config.yaml
num_hidden_layers: 24
optimizer: "soap_variant"
learning_rate: 0.00273
lr_mult_qkv: 0.5
Each number is 128 + 32 x the weight over its row's rms, rounded and kept within 0 to 255. Layers, rows and columns count from 0. The size above them is the row's rms in percent of the matrix's.

# layer 13 attention key, 384x384, rms 0.0457, rows 44-54, columns 320-383
size [ 88  92  95  90  92  95  85  97  94  88  92]
[[122 151 137  61  76 168 157 160 148 186 138  79 149 126 137  97 109 116  86  60 143 108  90 101 163 108 103  89 143 164 133 157 126 140 128  49 108 113  89 104 187 153 141 112 167 138 124 142 162 149  98  57 148 109 114 175  84 121 115 124 146 120 131 106]
 [203  68 127  84 186 142 159  96 153 132 120 126 108 165 110 125 139 165  79 159  99 135 177 170 132 144 162 131  81 167 141 174 111 120 102 168 106 133  85 135 106 117 112 151 114 151 150  86 132 132 126 141 139 109 175 135 146 121 123 143  70 189 109 148]
 [177 165 117 128 127  54 139 113 198 143 113 126  69 156 137 201 125 123  88 131 193 181 129 145  98 201 209 119  97 157  84 121 129 155  85 160 129 147  73  88 139 152 103 108 135 121 139 110 121 150  99 196 165  72 113 132 106 144 186  92  89 103 145 140]
 [143 123 134 118  46  99 191 138 108 158 107 130 168 112 105 133 139  69 140 177 112 153 148 152  44  97 126 146 118 155 105 158 161 111 115  83 111 111 164 168 128  91  72 154 145 128 161 122 149 138 143 124 101 131 149 140  91 171 120 145 164 123 107 182]
 [ 94 130 122 102 153  91 177 161  88  95  80 148 108 142 188  95 130 149 158 147 107  89 112 142 114 122  43 109 144 117 206  92 103 128 118 107 157 109  95 145 103  76  61 121 155 113 157 138 106  99  80 183 164 158 109  93 149 144 162 102 124 136  99 111]
 [144 172  82 112 162  72 121 123 118 176 153 155 167 161 114 125 172 135 123 153 159 151 119 151 164 169 114 118 149 138 120  90 132 162 123 142 140 105 137  82 187 113 151 130 149 163 131 126 183 130 102 160 152 145 140 186 145 149 135 151 122 100 131 142]
 [119  60  79 141 153 125 105 136 144 100 161 104 115 139 140  38 115 141 121 117  63  70  85 120 181 116 115  67 122 149 124 118  67 156 119  99  80 193 115 169 178 167 101 138 120 177 156 180 145 149 125 171  97  71 109  80 140 131 115 186 102 140 104 146]
 [189  96 165 133 144 111 187 139 164 104 131 109  86 151 202 113  78 126 102 100 138  91 119 123 148 148 110 139 193  70 153 161 164  88 126 123 100  79 128 183 156 154 129 149 138 133 135 132 110 151 169 195 100 129 110 172  94 163 145 153 103 114 132 115]
 [115 154 150 122 151  91 149 160 209 151  73 105 118 132 133 199 105  84 114  69 147  64 118 116 144 126 110 111 166 172  91 139 170 162 166 122 142 139 154 151 144 102 130 117 130 115  99 106 116 119  97 139 162 140 107  94 142 164  94 145  82 133 130 112]
 [133 203 113 112 136  80  65 160 143 105  85 147 152 219 148  60  91 107 138 166 113 141  96  76 135 136 144 101 150  94 106  83 122 201 105  69 171  94 128 141  92 143 106 176 128 105 134  92  78 118  68 135 129  91 108 142 144 139 155 176 135 130  96 179]
 [111 142 106 173 145  54 117 170 125  72  82 138 182 166 111 141 143  95 188 129 126 105 148 116  80 195 107 126  94 171  61 121 109 113  69 184  95 133 147 140  64 125 176 118 130  98 134 144 151 107 130 119 124 138 170 145 106 135  92 132 154 134 115 152]]
# layer 13 attention query, 384x384, rms 0.0449, rows 45-54, columns 320-383
size [ 96  96  89  95  92  90  97  89  90  93]
[[126 155 108 110 214 123 141  73 114 117 144 136 100 134 128 125 140 180  84 115 141 107 111 150 131 182 133 105  87  93 135 141 143 116 104  91 132 159 128 103 168 109 102 138 110  97 105 178 145 147 180 127 121 102 167 176 110 107 204 166  69 180  62 187]
 [130 159 154 125 174 101 131 138 140  75 192 206  88 140 112 146 153 158 104  93 136 154 145  93  93 180 143  80  82 157 125 135 149 170  93 169 161  99 101 131  99 114 134 141 116  94 126 157  86 108 133 154 102 156 170 113 127 164 161 147 135 140 127 127]
 [ 81 122 161 114 113 119 149 181 204 159 115 137 139 176 115  64 120 137 142 151  92 123 115 126 146 167 134 102 167 150  87 117  99  66 112  97 107  48 149 164 117 137 132 193  66 201 118 150 126 142  93  78 109 102 157 144 140 104 128 177 119  88 152 126]
 [117 124  92 109 151 138 161 173  51 121 103 110 124  85  68  89 117  84 145 127 137 114 142 151 147 143 107 136 139 128 185 101 108 170 174 130 110  98 135 149 169 135 114 133 155 164 169 130 130  93  78 111 101 106 115 154  77 190 109 108 116 101 124 104]
 [127 165 144 117 121 168 116  65 122 194 175 139 127 179 199 149 133 131 175 137  97 170 162 116 129 145 141 139 122 110 175 144  73 168 154 105 125  97 166 140 141 120 126 147 191 100 136 176 106  72  85 165 141 165 170  82 136 138 138 141 107 134 117 153]
 [111  86  92  19 153  90 107 133 136 123 118 170 147 104 142  85  66 135  47 195 147 114 114  94 151 118 156 126 101 141 106 151 113 123 167  96  74 127 181 153 131 115  83 121 135  51 149 168 172 106 155 157 116 129 131 154 133 152 168 132 166 109 118  92]
 [183 160 104 161 129 111 100 123 176 151 121 148 114 164 163 127 130 157 144 104 133 119 203 117 108 174 127 184 138 157 125  71 140 138 162 114 140 171 131  93 121 111 143 121  71  85 104 126 120  75 152 158 174 126 115 152 149 162 131 177 109  53  84 103]
 [ 94  94 118 126 141 105 171 209 113  96 138 122 165 141 116 169 163 173  76 115 131 102 143 131 162 170 144 129 183 133 158  74 140 145  55 105 128 119  64  90 100  89 164 158 139 159 155 144 151 140  88 151 162  89 119 130 133 147 121 173  97  92 120 124]
 [129 132 177 153 172 168  92 136 137 170  99 111 130 144  88 164 107 145 152 123 100 150 136 153 144 160 117 113  84 103 141 144  83 129  81 116 152 138  55  78 122  97 130 142 172 157 183  92 158  97 136 121 133 112 106  94 140  77 109 168 124 142 166 132]
 [ 69 126 108 121 107 195  97 188  86 125 100 145 135 147 148 116 141 129 170 116  96 137 229 116  94 116 157 138  77 153 123 146 110 158 132 129  64 160 154 106  75 132 174  78 160 119 160 168 205 131 136 132 132 147 150 124 152 155  70 135  81  90  59 121]]